config.toml
weight_decay = 0.028
lr_head = 0.00754
warmup_steps = 0
decay_fraction = 0.654
batch_tokens = [8192, 16384, 32768]
dataset = "wikipedia_en"
Each number is 500 + 40 x the weight over its row's rms, rounded and kept within 0 to 999. Layers, rows and columns count from 0. Numbers have three digits each. The size before them is the row's rms in percent of the matrix's.

# up: layer 4 MLP up, 256x64, rms 0.339, rows 248-255, columns 32-63
# down: layer 4 MLP down (transposed), 256x64, rms 0.0835, rows 248-255, columns 32-63
up248 100:493504470553487504530477548456511463537464483466518519494534570530474501486386522551510457518469
down248 091:509437432466500538433536442506500467481470454522497547595511513431487464510483477426496531497417
up249 102:456540571470493509414486509504492495579510501513504540473441526484498515484583460477512504542499
down249 103:535571537493477423549517565535454492441450495474494434515532477469467536463468500548430399561484
up250 104:538549546575482488413538524547472417461495524553483485434423544475532508482480470558507532472480
down250 095:511487500538488465518558489408460448546503533506507478506458540446504486557467523493443495491547
up251 090:477434548533468481485532377446533445449457547538461491561555524506481487512485466490478574559454
down251 086:549509535441522524459529506507462476484526523510550448489513526506442606515479434436475507470475
up252 106:575466414533535521510498421505477488532487479549515539531495543487491474549528514429436470573482
down252 120:390444498492486454523507544501423544450508417499499487495483506492466473482469505525497488455515
up253 105:514470542487489498519522475565500499468538475529544541453500520523497584494432447423480465472405
down253 086:441445458536463560506545472498523531511489509567509585470509431512541568521479467452464516484499
up254 094:549532487510511445458505457483507506467532504516525543503519419525519538499474543471483494451401
down254 081:504405496432527490533469528489553553489521495496476536485550528503514540526550507529514515513518
up255 095:440466525576512487477524557505549446469480499586528551567433488474493488526489447408546498508512
down255 090:480505492469444485542525500444454433487475550483506547558509471475469549518484468566480459501537